From a checkpoint of a small transformer trained on Wikipedia: 2.78M parameters, capped logits.
Each number is 128 + 32 x the weight over the matrix's rms, rounded and kept within 0 to 255. Layers, rows and columns count from 0. Numbers have three digits each.

# down: layer 6 MLP down (transposed), 320x128, rms 0.277, rows 10-76, columns 0-63
# gate: layer 6 MLP gate, 320x128, rms 0.172, rows 11-77, columns 0-63
# up: layer 6 MLP up, 320x128, rms 0.162, rows 11-76, columns 0-63
down10:176131072141162152137133083163104149115121158141090062076206107084165148111118175145144138145112140138121146152132161128133063147168102102093135080105155105099096131122129113066144121119104095
gate11:162167139096175146109150103086152088147140105188100142105129093069123126085136086117084121111105150126087162110149079097103106122138131085164205137122145102135123104105121114183119123101123121
up11:089119115138112118179135088126124144162134125096135114147124119147117146147126149153127144148118111189162153121113128143135071154119108109145091122130116152182148087148085098172171187152133122
down11:145146093101094124167153143177098075110110179123137110149076167137171144152129077164124081160118169104175118136108128127147095119088143126150168128117130144105142134169124188164093146112145182
gate12:119134151093151096122173095111149187122123122120148072118168085136129134110097157160153120121126116110154125191133022136078150157130140178144170211099086100089115148131139128139118132149102112
up12:117174096092140069166117122129139129102132173143215110136157130121126130138110122160166119175096103143121109140131076154112120192132153153085094102068178177171146099182128137120131070153127108
down12:163052159149108108130083151140084095097125183165085177131132165109075104182128091147147106143195097097154112173110142084143104140168114160132137105097151153179108110116119112162112139119150133
gate13:206095177180126138092143152113093159117099127172074160117101115119116109123142082169237135134132159137118107158179094100187147147078156135162132101129139088124092088126121156170195114118096137
up13:150094134181065110102126141100077155147144123087165145152198128138170113120123190111147087073080080063110166084139169011083155107143162094108137112141075120137118128144151121129117150128129152
down13:093097162092149134133124147134099124107105147049112117092091122138103136118142118159157093084147144103092075095092132119114151175104156095089129203079141156151120082068054117137109113132106142
gate14:144114123121141189164071130166112136106125113181162127094135135096165169118066085173117111188026126138097115151090079125122139107107084128112130115051154121152094188106148140156127170088174108
up14:158145088104158100141159101126048165113125116159176154113062130158138115173139140146114081128172124067157161111061123108124179123133149184050148144162144108076188181153155141130058126171113136
down14:131155102070147147135057120110146184160150059122134152103165095138170101111128149168131131045128120113146164097124094189151145118177113136133142107174043131118151067131190154192137108084137176
gate15:152107069117104084132217162126092144156186071117190136083123088098103155128119143125096132068138151110135064162153157088177108124118111090154103166185114130130113125109124130130088071129098134
up15:143063036123199114134171149186102013108163112123156136092114167123120142139122116141152121171162107089073102092126139027175108183102173133069100098148082121137151159076084144116181153123114129
down15:127182168151175148225108127119101137172097101059099149168140128171116133144138141199165189100142143135123113163099059112096130143152081136156160151130123166074075193134120137097175147096162085
gate16:094147158148092148071142134053137131044141143112155170167079120114127132056166147144087079131100109108120130175102146145106129166113137078149096172167110135209109102076048118060168104112114111
up16:106157152127127129186156124169062091174152133114129145114098141103143124091121153177105127139118107166168094110155199138118062119149110080159120228160108138131150075156185100104123098123147098
down16:134139137159134136163132141175140145168156105121111181111204111103149119099119124114049154096186150120087084137134141111150068118156083131103104139155102091072160095137191043097119187156147148
gate17:118110162132123149168136128174161153081131093126156096179114166157136168118116100133107109124151113147116100175134177081090118123127087124133121125152084150128115083095121124064110116061116110
up17:127126164094114126085100094171175157120126148181138161164124169150148139128082101123139170102181074148106192161111111171137123183139126149129126206148140136129117152168148145117130149108085142
down17:115103141090118157138083174118114144091192172108124137090116081150095144171167142201105130143093164053124111118131075120089149155124139091138132137113132150123152117111173079119123084121150167
gate18:096135153161127156153081098106129161141111170171077126109058093064088120116133218153125189100152073139087163126120174175124169092127139098170076130116080128113124082113145148126113124152126163
up18:100116134106128083146121109165094153092101098112175134103128131099123068187120094137118099136022091110174116085160066078122157113107183114118103176148130096160106127109129140160128065094166125
down18:123150136114111125140206161151099131120113130117142120155102173165157074152079171132139063103087178134176107176174123115106144071123136121103115144164126122116169185112128127140082067161098134
gate19:109138130138136158115124123070170123106099128161110126096118106157087135160156117113083144058094166118125115160129152089142113133103108160085105109150091147125091129083139123145097129127145157
up19:155140111113141098152139145093200136094086102179161190092125172118112162187144127130128121046120182131147118152112115174125137108046171135122172114132146133170097090062157129095110151082134095
down19:116136120143141056113071166121140191132109136156144136135120153134080144121122199153116150094111128162076087169094097143111129163104141173120107148093128114143097111183167134170116121143157077
gate20:119145161169134149172114159143154162129111126134124118098097167076144207132156144152148133149168137154152158067109117203151172165097165170097078081106071129126108127111135119126126125101113103
up20:138190108137136053119183111123060164130152161137153170131127157157130103093128114016149146091146143127105137167158141116122074166141188183077086102092152100132126108111192191155156174136101108
down20:129095108135106101098171124131094133116091141122072121094164219149061128144171102049141150120118070114142171153110161129157170168074158189108110122127146107090115115107159118100191152134122144
gate21:106105101140125135092167078121097152118085112143149134116131080151099126113145118079097076128077102099147112091135117098078154121055103090166153136166153152177139095099098176176161114157191123
up21:081074137135169104093123130168137167156107148139168122055149164171127124110171176180127098099173135131130143119086166128102181128129128116149110136084138168167147163125086145132156123147083202
down21:147109104101134109112202157096091139114059134100103114123174182154154098109175108201169141139111115128154121107126104114124111126126142076152104137171158158107108155152093145184110120052151098
gate22:164142182072187121110120124124074128056130134134178100151085123155128173195136102150124091141081163093141136107141152167116109113096143136120067118131077118114132157072103176105201154129150092
up22:122163131147096111081083159107140149184164147159158165129092152147134068132120135049106114149121170115117153125183128121128131172097095158098122174124171107142087125102152150157103131137113126
down22:122128137126126160140151153126131151115141056121114186183179186119156166125178117101110124129109116138113173103126113126122153166104099118169129138092105078135170082113099192104094152102146193
gate23:109172086125101078134161154104149112165122157104146094120018120158143120154115121136072127130105148139118105182121145166192139092112136158164160153110096120092182160178140100091115127125080125
up23:099071126158141125168099100096153108143129074149195148128106086092137130101151126164173103153092127139138153095123146163107170167130148100078113099152084135097088113093114103160134150146187058
down23:128119136108130111085116126131179135111172115082082137103165119126150078118133156122078129134157155152184086118063156146043075074089152126092153110086137117097174183154048189076121094091120170
gate24:113164134116172158112101143092136110103074081119105181167084106099121112125126134166116134124148144144121062162135175124110115110124152151132104103146181059143096103078092153156153108124135159
up24:121064140099185157164147128134130104083167128131169121152162147071163129148141058078087099148139165116087077143144110110173157084153116135093078135167152095106139086091185111091144127114131129
down24:102109099164082108113109075144081167167191152129117130149139150143177140101101170032171170138118119101143168107113132047137106168087127140118118111128150167131142117188116106110155111131142110
gate25:081171135162125159137121152094082147117085166147112180111155132165092111096142153185145147117145098115090095173103111168110151105124099102176129187199068114204103133130166204112157128106091101
up25:138132145109089135130074148114179134052131142107122174131167109073072134071079118058097143190128103148130155091138121080159192161148158086109097150159116105144119086125144187104137123148083162
down25:181155207124114094103115150112080079193112177120117149087151174198137129129143149164146178071151121161160146171079073146147156060112172124130088132161112159124086162116129137149126085089124122
gate26:114157137091152166115159088110117157136121148078154095125150082132113132096130105156163108137165139112071162200131114114063118104153122136105111114086097046090108135103172161106087115153116114
up26:135154113133128064136129128125214164127116148085157105152136164129145132159124099082138137119135140093140166128081126157135121085162152126176118122121113075135175056203130180063158179228057143
down26:122146130152096127143106131085137144154102149179129155146203112149134121098183147228134134155140121147122157187109059165198141131133082115151112120145076101080158118076106115146114111169119158
gate27:100052129130163091142114168096178117097131170135114125115111120099135131103127145104099110097148161121113114095158129140183162063128158152105127148150126137159141152122118163130153077108183086
up27:134161160091110149098141107133088145176115111152090102106180130122130128137161119130119095113091070161179163145104140144103107162119107105103099132142123119098100131121104112125098172124101113
down27:090133159120101114125172115113137142149109138137096095160051169142147124071113105182098122080136139177172141116119180170110075153143111137137120144134144192135076124057116149134125111117198094
gate28:172126124189089103140125131094131095142161137121121137105108087128149124130168139132165133148116071112128146155085132083142072110143156136164135139132118073146089109109088172113141094128084137
up28:155146104126107117109115148160101123107109111120132141098094138131161091112173080134166109106146119096130102097127136126104142116150061108056152105131063132079141170138181109098127090153105136
down28:167115134148128152097178199140110096115185144086144129163098049127136155125151162079167104136150152125136090097090082118124088138156176149123172095176069112137148117142129113067111100089136122
gate29:129126188123174129139102149128092161112091169150090065141171158077137134161101064169185149094126115113109084100103170148087138131155127129135127108073191137083116143136184164155144170068133086
up29:117141084152129088126115165090129097133152186110140093107031145167077167139117154164181122101153095107084086151166123174166060137126125179125172134134168104146103137183179163163072137119152154
down29:153100170119153130131088188021133134129135130145116106195238107062092178167143109167097157096122119067128146117090140110102155084181156188181100092183151163076126187103131069161161119150116177
gate30:100139161134098128091185078076066171150139084131186119081067100112125103194153124177115081149096105084093194170135158169130192131129096197155106098139111130129115045207143167136124131151149132
up30:136058109133089142167097100138164152091095196186128102138155137088142127089213131106100132073116094133097173141064169083054137139156132101152147167188159099073169136145133173115132121135128108
down30:162164207076118085137114147174173161155170103121174112105153136095107103119130111171148135192134091095166200074158101081142142132111189155115085139127132167135148116139067103132173132102123154
gate31:127170149098101140095112181107090132112114132107112138067106163173168107167155059137091086113162133186071118140151097151129129078090191154144136143116092138092182158119093072127121146118148150
up31:120200089100107108097153070132138126068151152087140097127153093091111198172159080125118120205173128139070143144083078156137144117139175107050157113141075106118132142084125091173086124121159101
down31:128198133065172102112145090129170104083114140124154140195169126140115105083116125083098112137119142036093140156105087151183102119117105158160200067130109148151125121157117138110055125133170115
gate32:109168132131160123112100101121127072145115142125098114105101113113099109181180096132129254166121141109150134120140145094136093130162099128177169125096118143104122104179108092119171137102185160
up32:134114145020117118158138103091175235108145175135162126134113168112149119142127152156148123190138140163158110122096111079176133109145130171125144185102115136108139120140067163088126084137111114
down32:158153139111100105114102135144133091185102128139134063144204154093136112161125038155102157112147114144148159134103119144058092129168120085114132117112122102116096143166094073136133145129148136
gate33:217113131120138120159123164100099084121126097097177140100086153105119118110154167200100169146159102040124129126132168181091100075127069132117099137121113051180186149184141150119140077128150173
up33:098155131115082156075128117147084145088121119109118152094120132104104138156134121154205070154091166123113101143150117124128143097070124108111125101205142129135126178129146125185143130187156096
down33:109122151147130161174072136129141154137200142142125110152106176117144057164112119157182166148134084114134178120141114082155118097134071081156118175119145123171161083132086124184154049156084157
gate34:121110158126099091092128152130089137137108102107115104152137100137142105117147071143153117130097128159104166118068185119166172090093100130105098093178123123166104090052109133114104158147111052
up34:118127106119138201067175151108153139110116159087147149135157171137122179090148084161131103135090113155115135159134158156119068089110108105157124148126122132116132136206118123138136148083143134
down34:139124171055131153054121136134136179185144092110080125107077109133195140105130190158148125122126104164079136171136186158162051053104118110125136140126116161109135140077123160092115139082129068
gate35:118084123132083121131145182109118183116130187149109131103027141114135139135138202203163123125175116169106145139148153092091163157080157112099167185139074145116118117134109137168151073112127135
up35:140125123122143080084159179105144123177132086136135103147193129185143177131114188145121110125111141162145157076105191126146076132201125109105110134111121114138157086126066155130150126132139084
down35:134145115098107147085071102086114167160135143096108158117118127135185119116133177136096112111150120142128145153146095112123100141144137192148146156072104107140084072143131084143109148126125177
gate36:118144114075109145162076092153180092206130175107140100135153095076096124141133144155136074084144156131155113157116110122159115131160124136106108091064209129076095158151118118094120113098087102
up36:151134130177104070113115140088133102153136090114133138099054160177112091128178152144157096152113122101138109079118147118155166128117190150069149148089056144151176084103116115088124051117141157
down36:109103172084107185109117134205127160151118109122099089102149145149152110114148134092165146155171139199087106204094138101120120134087153119095166141127145154206180174134090063085132109117133115
gate37:102154049192152094130169119099111167168194126097122134137164110125172164139088052141121147108117101185081077109183127115126091112147134212102137102138136131145172169158129152138143137104090118
up37:195114126134162109115121135106093103110147132067107082072171078132074144127101078104090157136135151163154172120094123127122098128131146142095102081121127193094186157127157069134077120123094113
down37:096192133149152082097139153122152138127169160089121148119134150149133128183145123143075089119190116125110166131128163122163126173135079155086154108136102130119161127094129133095137114157140118
gate38:109101047196182087111149175135152090127143186068150141150085101156112081129130117144068107105151167119199059137074126141104158119094157099138208122118126126127119123115127186139164098104078122
up38:134124148202040160131160085124170116131119130119160122191065124125066131125099099077135144142093094137097161149075052179070175137067163142107132045167102153166168132137193160098146121143122155
down38:053103163105102114119183178076162145083150146071177119134145063148098082136133107172124166092133122099125214117128133135080108128095189208105161140139165105122150052061122180131120143174103158
gate39:130103141057113097112092147113125154131111111185159125181115061023219109121129175183131124170109180139073151164095095120105141100109115123124080117187078085131112171142122177110096201146121142
up39:150153099126123119064143132099072121138080103128134068150095115092147086247164135128093157114157144168131154119073066136128151100118148116119107126135205129142106069109119107172136150095124174
down39:094107092143082107104163186122172113111148125109119149176068137089112164166129156198084158137175089123095123122122127139106148129132073042222113120139152104158116142142124218146130126077148182
gate40:087089116097121145105160155125144175161159128126167120096142078085106111132105177092125142062134130085107149112120161107108135149105118205153131098115155132143073132128139206165167178155108142
up40:083101104177129148134137148073123149166137118150161102119153144063178133095136089108104104132155094132132137157187145089091122139137148075126144155125131122127093050138143157112149133119060177
down40:135122140099202137156134040095131134153106171147104137082161136093176118141109101113140083106099147135128130132167084130112136112127118129132202106090110188097150128138091099151076069128149172
gate41:122129123175136128079096155182142153134085147100148124067122176151126153098130090133171121139126147191097083093141203194101114098124171147134195128132154163119136119147184095092073109134132170
up41:148104119116104095155171108143142100088143155091090148098137137122106185133134095096142101152129143131125109099196111138091188146106170156091118202149090077175148048177099155140134142151117071
down41:142112108113093120172114063142198099098096081184135125112064122106149114109084104213083127157087181122105117078114130100145173186112126154147157105108053116084113125188085133167118121147079129
gate42:130103143122162165130146145131138125114172083093179110080171114130137141045094071136105159118101153117123154158074079122093080082142116152145132099097168095117142072109108148119154147122097097
up42:105141169097155145154154191119183144156109098119090121155104114120047178123171152104137152077126149194162106140115156173146165120127083163116173191150178128081148185117089132097147109133156153
down42:161132110139082092105133121134175133139151098082184046069059160146141158103096147184105129145031131156114122182170131138139066094076156128153098098079104105119182101139083144133186103126095171
gate43:089120135121065038168130163132152160080161236127246114108192118108143102165150217113101105172111122111124118111159167082093129120167096100223119124143153137150171129127136117109134124111129118
up43:159151122091098120114155179106144129085158078079137122133182054098188118143169106120127177239168110103124099068134153114134101139137075121121143166151157174107071117144151098050171130118140109
down43:128080105115130137132153174133176139150167129128131150168180098145155133172173103070140162094210129136137137099116129211112167099091136121140102201128108114112054136111124131111134166175139096
gate44:050139082141127121150184072168099137150161140174127101100197091158130127141117124117109140167122149070157128158164099151139157124158153088106142176120157118081107164149112161118147088114124110
up44:098115120119149134078150154148087182096116096170117156082135099134143071166143100162112119134132119097159096098157091163196126160136123069143117145140139142112098151138124137085165083133125117
down44:144170136124117139113118157089135134107134110080089166132084136119048168110142165125127145083145122170141134103104158110112143146110134140136161131130182125144134060130113097167138161062154083
gate45:121076151168124130097088076178146164093170178154150110136086130093068101152097140158151120113178157094152083117134113141169105091079133107112122084122154162124167150112145150117056128117119082
up45:110188078136139121102099176112166122187083157151164122132089103080152153139119137128066104112119117151078057098145085052097158105163113153088142133083149127108104168146098131143195142129155113
down45:120118173124112141149127170162132105064103165143164088156096094122199128141167127079123186143155140095112152079138120126119184099124097112108129146136064139122112116147123080093079159146124056
gate46:170119140197112082129088069132154123136071164158127140110182121137131146128150165061113056095110063155126083197117154148136126100113157117111158093115147118119183071093114151159117145075098097
up46:117098101133154153096093116120146124121128103132136230123083137109127120116111054089122143094105062190089146145126131166118185138104145166083116109144134154172142155130154111091145151141157105
down46:162102100129120144132138120085137150143158121198163203147099093081141139034156113128164102155119126143119131125109106133191186139150156171139169140149103098157135200146096122131108085111151151
gate47:124126126090157130130195151178153137118158174100138091087160123183166145098090085165122158098127181188113128179119151123149141176101148077119188111163140179111170167059162098156155162132108141
up47:139168092122135091120117082126146071175139135139139151137160096052088108133087107014106180146154117113108141099083055095164108087203136146133134210139138162119152163132150068096166123154063135
down47:169098167144127129104128108084124182111117089113154110107072128119148113145100037168129123150083117120138166139167117095089136146127139143156145121161098140162152157143134135242048091105166170
gate48:171059108145128160083151190092128181130153125150117104127119146147136115118079169074147098118147086126093168129171093126134117113087136104149136170103151098071122056100079138127143119120161126
up48:112128133125095153142152121159097166127115135067110108070185071108132096146119218104057141105100122120167177129136146119119107161080104098111140121103061102091155098153142179099116088169153144
down48:152171149069127117192147141172089105087046119141081161054149143115076082093149157158169108160108149136154099152102142137153117134173088123117147165105126131117114072143083126148126141118129079
gate49:074180108127112149105210172093126181086125102111187127115145093176101160142135157177148112123088148112150084148147140153095112086122097159113130129140107110100113163127136082199140209070150169
up49:101187152107108161058103153088118139115089142134117182160107096159134188122100124149096190117064162163146137139079114181137132128063168137135126192115169074152105141164123138183066106093070170
down49:128130137098096096080149141107113180191166104102154123147140105109102189173146132108159185122203085091129140132110168138177153136135148132111123083071093079144112127105146101160177141113139131
gate50:085093096126127141185128150120108112151144132098155146112052121175102147130120191113145093192168107134130145096137138149143122132142127146123080158097062115138152130108151112170116091167177089
up50:120100155080121157156109124109133137064113142118095146116119153076102101081147092104125175107091112122139058093173120106164129090118144146133113125170161100159108069181141144189193102088169177
down50:125110139155109100170133069083158102167141125133120127131159101076104139161126126199106115149105133121104111148084155097143173112134132124078134147130124167159087169134110132059112126121117144
gate51:081127110109102104051100138146118190158079148110155130142106047140069128167164134104131115083081130180144068107163134143158131108150173109144134140056107090125120109153148133110142151088099159
up51:156147126096089081108135144156146162124135108146150107078057155154195121164115178136138171141169189096067194197139155152129127158042158159123104116095111142120099151141108115122144112113105098
down51:124145081151150162149185111100115081147153115110157128139113154143109080126064176048090139161160144140152170134149118142130022181112089139155116126108179135103105117128146151185126132059170133
gate52:140155132114222074080152099175152077176149086181117118113050156155143151076116126189177093156090100115163171128156086153160172163168112133134156122160137129156094105164121173096153081113113116
up52:112209158179095133083141078106098175124077128085145126189158122095170119122165135068181126168123121137121116100106101125108084143125090126133111194189133133106097096028149137150161083138215156
down52:091069133140169136186091138107101114122059153136107113069014130172128107093082156087085116108090102122131168172091112093133131143091176175177131094121052179118145200157145138168126092167157112
gate53:111167157126112177078131101121074127127159130115057119138143119081123153141148094133159142195106113155138097131133146105113111124114110075127116109195179124122118125142109094161158173143137073
up53:150191130117116153172114162106152136149106113141120143122141095160099159131107095211168125084141110115113188146211140110123117145130089136179154085146083125069165147108179099140143078110167125
down53:125123181195187082053186102143167121094139184159106136163166112163144114107096073037163138174180155167113117111102089189141186117139126115114137139078135166087106151134141171128091107100106168
gate54:142121124130124068175166098124124130107133168107155158153107063114099127131144165130129125099107113078127128100099177151108159119107146074142166208105109087102136189144122134116137112118155117
up54:159205161090140140101090084130106108174077151144178147082171150112150109118091133094117103156117086126119125110153130156178176091173140135117159127115125145158072202119128079159155077132112132
down54:114111089123111149103114130119093100146141092124092171130117055164108081119134106115151164168153099153124108175141141130147136158169119119126147137131114131092125156076167117136133165134112132
gate55:128133060166117078128197114136180114140173095175114120090148112092143115184084148124131075151144053072159132204032150095071087125157157128092121094119168096051127161157131194180117127102134194
up55:100146141123195154165069159108116106074135151175111125173162154067131126063091112150176150135076106114205122139038136103096087154087082119106140132134114069097096203132116098147139108110120117
down55:099155141124159112156177122187132125153157162160162119135173125122126191143109214152113148124147138138167134166074152202174106082107171116134088149146130104111069097078133183060087100173145137
gate56:122125106140140146133163148179174137118079107173141160096140099099136109098072099087188112190096189170104130151065082164153121064112157115099165178159159155104102154133095087162144136093163148
up56:146126101095187150106128142058137090170116140140101103084180113069068116187106220169110129176084174140162067112146134125061129157170124098117123118136145119183167103171108142121130094118144095
down56:126117133064145154142136140176072137158112064098124031114160100150154069124088143186107152155127147052125116094144194090096070202157119101157115055155146105088127151137024125121144167144094091
gate57:177149131116174101097127184173163127161211113117090161095115112133205152108105086079112100097139119129101091147134085119163090124129199156114109119110146129123123168194100151141147087131146122
up57:134097122164115117169119076148161100059131125137128108173167091122097146106152095167170079164175119121112115143129109131069057119152126114158100071106117105109127111163195146107117124069150084
down57:144136120088081099107147169084109139152161184189098126164119167120154178125150194058118082070120166154129126100086108104088178154110132117146119172164166103159120188173139067067106173132128122
gate58:144168175119166155129149088084092051141113119182107128124182120107118078159129135132208144100129137116140113144140126139155077113128051079163149122070162090153128100113151142174125146114106115
up58:152165120106134172186214066089133107137168118141145158089089131157152151139120151042121173117123130110084125186153117108190112098090147152125092121094142143181157093137131099086167084159118135
down58:194104095129143132157122164129107125094123125085084117074080155133133147113169073096140090149097131122078067075159168101130145104123155133075131127142090178130122194144124106153096125179123099
gate59:095088154070145092087132116084191127143182108064170138163119105112171141091098111113083167141148120197103097100133129122214138081096124114119137106083145077197132092121129055131180109087101149
up59:169105101156135125098142150146109141095151094152145163102122204108133091082081156138087127131103123115097090147083170127171114125138124076126118081182084085142197125179124144159152156135106173
down59:153105110195163129121162104112127099108135123121108142136066124125140143081118118123128186110068101114121094185124141127113146135096161085088128145109104045074083196105161160162115136083079116
gate60:140124149115137118081165136186126181161067137114156104142074163144127119086136201144100069115106089159149133099128137147118090121066134134157093118114139091096134092135121114110141113092130121
up60:121137115126158127089152141166166128124123143087129137128128098134170079035120108062131087075150126113124132141172070162081160129084144115110123107119142172122103164151157091131135111190187120
down60:130153140138116101094154072160136152169089109137125122142192159145113152141158134140097167134091107099119174099125144189176073133149121099097132135104101170096149190135167090114102059096095159
gate61:127128138115085144140071087200140142170111187058120142125038173165160104139103075174132178090149138153141123089135133152158102133112166157142142155085078124119092108128158173135140093115198160
up61:154087102151096173086165130162095105159199111141149158088078159144127094088146062151135090109148173114127143088119123132128113104082110114118088141181146108130107139119088130175130071198071125
down61:160164142197078128101076092123137084112101118118146171170087129078100182094157084194105191096110135130103131152106116194108140108132120137138065138086122139115062134151118126153079128137124097
gate62:166089123179118124097108093105124124159086134178159160187096207177168129112047139087137081122121101082103080119107133122106140087185174203090080162108075095160063077056170110127122202061090160
up62:113099090159149066199145139073132101147132099169149070134104145130154082114124090062074136135085135136112153163047087062104109178160124106116115120115144154126111121094206119128132113137034125
down62:125167139117150117076154156181183096083106144139110088099134109113137147128164155113154158110083126123111188129144076060108078114115104134171142105147099167082194094113145169097159091165131081
gate63:124161190092154165126093134137115092111135105165104206119094074140164133165125147150100117132118158116103112155130095164155141107079123120072158080163173144158110184112143168147078136125101179
up63:146200140097127172145092102149132101165079127143110091103142118123123099116169141082095131106120112187088084085110084120169131099124104124151117119163142142146136126230165083085085118156146110
down63:200134091144113148167085155212180163153107106115136116081134122087177147112161152236157160124089115172135158150149124083131114094114108180132145157147148164132150094182120096116131037128128143
gate64:086113140141103078051140120118106131183195152119133156140154062099118098158116068128038178176081103137105165077140157081100079142173176150098097144217091105082129129131131130111102159104071089
up64:122108175142137092114146155127174125065115147098205117174178080118148125096088015132190114116136150129122117121138093158125135195171109094167160117113147166146194136158117172134201067162145114
down64:142074116152107138153193174168098113099108106128127214138074102129126097185151132182155145149134164129094121165135105112116128067119079108164148177138138140190113095094082086131189086106199150
gate65:081112185112162197101091066125113088110137154112137131105167126169101122110126133125124133153149172148105154128086123173137168140149118168104123118230169116187160071128118169111125115083112147
up65:140111115175134116066154130073057072128140105101138146115103141139139132137123110163121088096132115190152109114183103147151128108148142085170137194150143135081160180122162116110065145149150096
down65:151092137132155127106127130127174129122148203089122078167181127115089106165100132207110151096091151171130152076157137144120087104167141186141137046161103125167118190111074060139157144149138135
gate66:128153069095073181094136127137025133170142115106142156076097098072121172182065169164137102172141132197120099179127079094109092147174196128152229100143156111162133160160105140178160089108141119
up66:102188066141164107088155096110073114112151111182127107100090126130103116114162099114134114113119128107129102135124109138164095222173222093141167118100093124224134090171067091137167154114107065
down66:144144150139160127089078150126088108119113068132145072136134194098100109144115092180123174124105172101173151169101165145161127180156147129181109211143109124173167052105139172093043126110171145
gate67:113171154157098098130123080101129202189142117118180130155116113149156124113156133158094122128109140136090145167115182123123084120147171171141143107125160126195107183108124083135163108121075100
up67:185173130173130145108094160164162159160178193152062103165162124158134134150150120132151140118108145163113066145127153065128147102102109143125071164132213154123100168163134124112076130155215138
down67:102150089140076093152176148148142143100155098167121131139145139130130138100072170167105123122155145027134127116034130142111081136120173148141110090137115119133142112137124127127182102149110147
gate68:120076105101118134121118102111135110119189145101148124152106142125169112123074151112138130162112133167112091088099150140172160127103094119134131132093119147168049108115130077129156133140112155
up68:071129106131132062139044159123128107111123091109161145110166137101153118138042105132114184152116107149157109133082160127093095166108164142129184132124098154136117103115139139148077161156143177
down68:130122103093152096181156112151084083127113138096146136048099176107160080118081089107138125129106120145171083119150150142113080183163095169129175156100122128134140085127160087164147104151138136
gate69:110213101097101102160153130123104144148105114149149119086068090095137157143105104122112194184114159110185113091166105104150079095109168082108113150137111125130145168157146097134185123177133101
up69:150163092134104184114143097100085102107110155135163126129076176167207149170130160071167101110177151171180136156134136090132122069154168092144108180123131165154135112145081124082159138169116146
down69:141098091163099073157072127113163091088093087200157150142089108093164120122097101133177137187088150100120051138115142127191132133162178161111125148153115144063174213095176137119153063132131102
gate70:132162101121153144093008119129159143152074145124165098121131104197139131142062189095090081103095081123082133169132189136081136150089142099162173119188160156128106148124083184116127143152139137
up70:158103134132181124139127085104140136110178118127160168106154120145139150160096144086114172105123151078084096088190181175141167105088157084099125086148151087089190163118177092131104189139077090
down70:144158157085140119078151163105121086084124127121101175197165071099151050133125153117099155134143181118136163164141108121111114171158072107131128167124117169118160154167182124136170199177146138
gate71:108141137122084153147139091127102051098146116151088217153184097171064096123101130102145143165152103115134140114113086170136145134123172096084105052142129091110149166102094174134134098123093106
up71:129128150120165105113098133121089147104179117144107117125113134054128188127099101142155145179097094138202200114146153113191090118116139142088124070096078142147135125091099186148126106142109221
down71:118091113152098160117105120113140166111187147174145155073081052113047035151135154081181095150114095107121130078135141121156109133126171102091097086133150080141170155132114150112136153178137166
gate72:159126118155141157137145127097120160177111103120158124124113129133110159149068127157149141142169180138141177129068186139096123122131138121107131097074167153133133141096086135117098156121102110
up72:163190125154109147154150173097100107131127074133149166086140123133130113146142115120150130133148178081146130116138128093131082113140142186154169082134131113138135172119174113111100089076074111
down72:121117127140149139203117109066154081162086138157129179142173203196139109158144111114111090081134131140115062121162148120118113143110148159141154150136089108111140132095135061174111129123122142
gate73:201127151167126153113129128122160114160170096095118108145117095084088132151091155089155163093153064074144160116149119132181147135163120153149119147112168065143153111000104133170165098161121158
up73:178065128082064104114076159184130135094179133087100120161176075113115140112095097127138128093112129116120149129087098092101114170106130117170137146129134114135090155110142119111113108146102177
down73:157124137154136152088126166202110141141095130163128185112102116148091152097174167148168105099132118138058130112117159153153137156072068112070134110068205106133149107115088137164111156106091111
gate74:156088126133141071157095100071101090124117242098110078115113137120138158159128115153111172155107114128066084181149158150084166135115110104170109111103160073056097151099122157128140185134104105
up74:105134042115144142188070072132165114157107086094144146131104201160157133132178117098221139083173123143125159200091084114136159105188135107172113092119158083103123077140102110158110142090110132
down74:142147157159112087103163139102094141118149108179110188102066131158145087118120227135140099151168123112049093160072160091171111110110138137145133056110073119193085180141127176089207177125162086
gate75:187112130106139112152147103105134113097138144110253126128128120088116146091147133105126151170173126102173134086155148122108091120199168150144194110091064075120128180184131185124150075115124045
up75:133136133135158122093112089139134114080175146152111111127087137107064124136123106149082104089084132093166077085053081171105116178101097081020119103176070164134185109129161148096113136165118129
down75:137134161170170101143161165157149174135095087158168081156081177126133176145144065158183090101092152101120090118139088182134130097135111125161145133153157069149193111077064094157142110168121139
gate76:121172148177075118107168069120093120142168083081146162169161089077088176099119137142189102146149136128114140167180198153126125157120113153090100117170126118063141167133180126121151124103104095
up76:167150126124113163122065152148114134090115103057091153173206079156142143135129045092152142126153144152119127097163116183113128120091142112096154118156136077145103118128158200138161140057081167
down76:114151165128107153152136116123172143183150124107096091166127160136125159111146151228172154125068146180166092057119195080145155186135090117114139124091139084136105086152160117140118129149124142
gate77:116158152149138131113125112048154093128106137092154095174101112106164157115122166107081124106145093094163089106173151121141137100088141134151105136077138078177146107217145115134141089155156176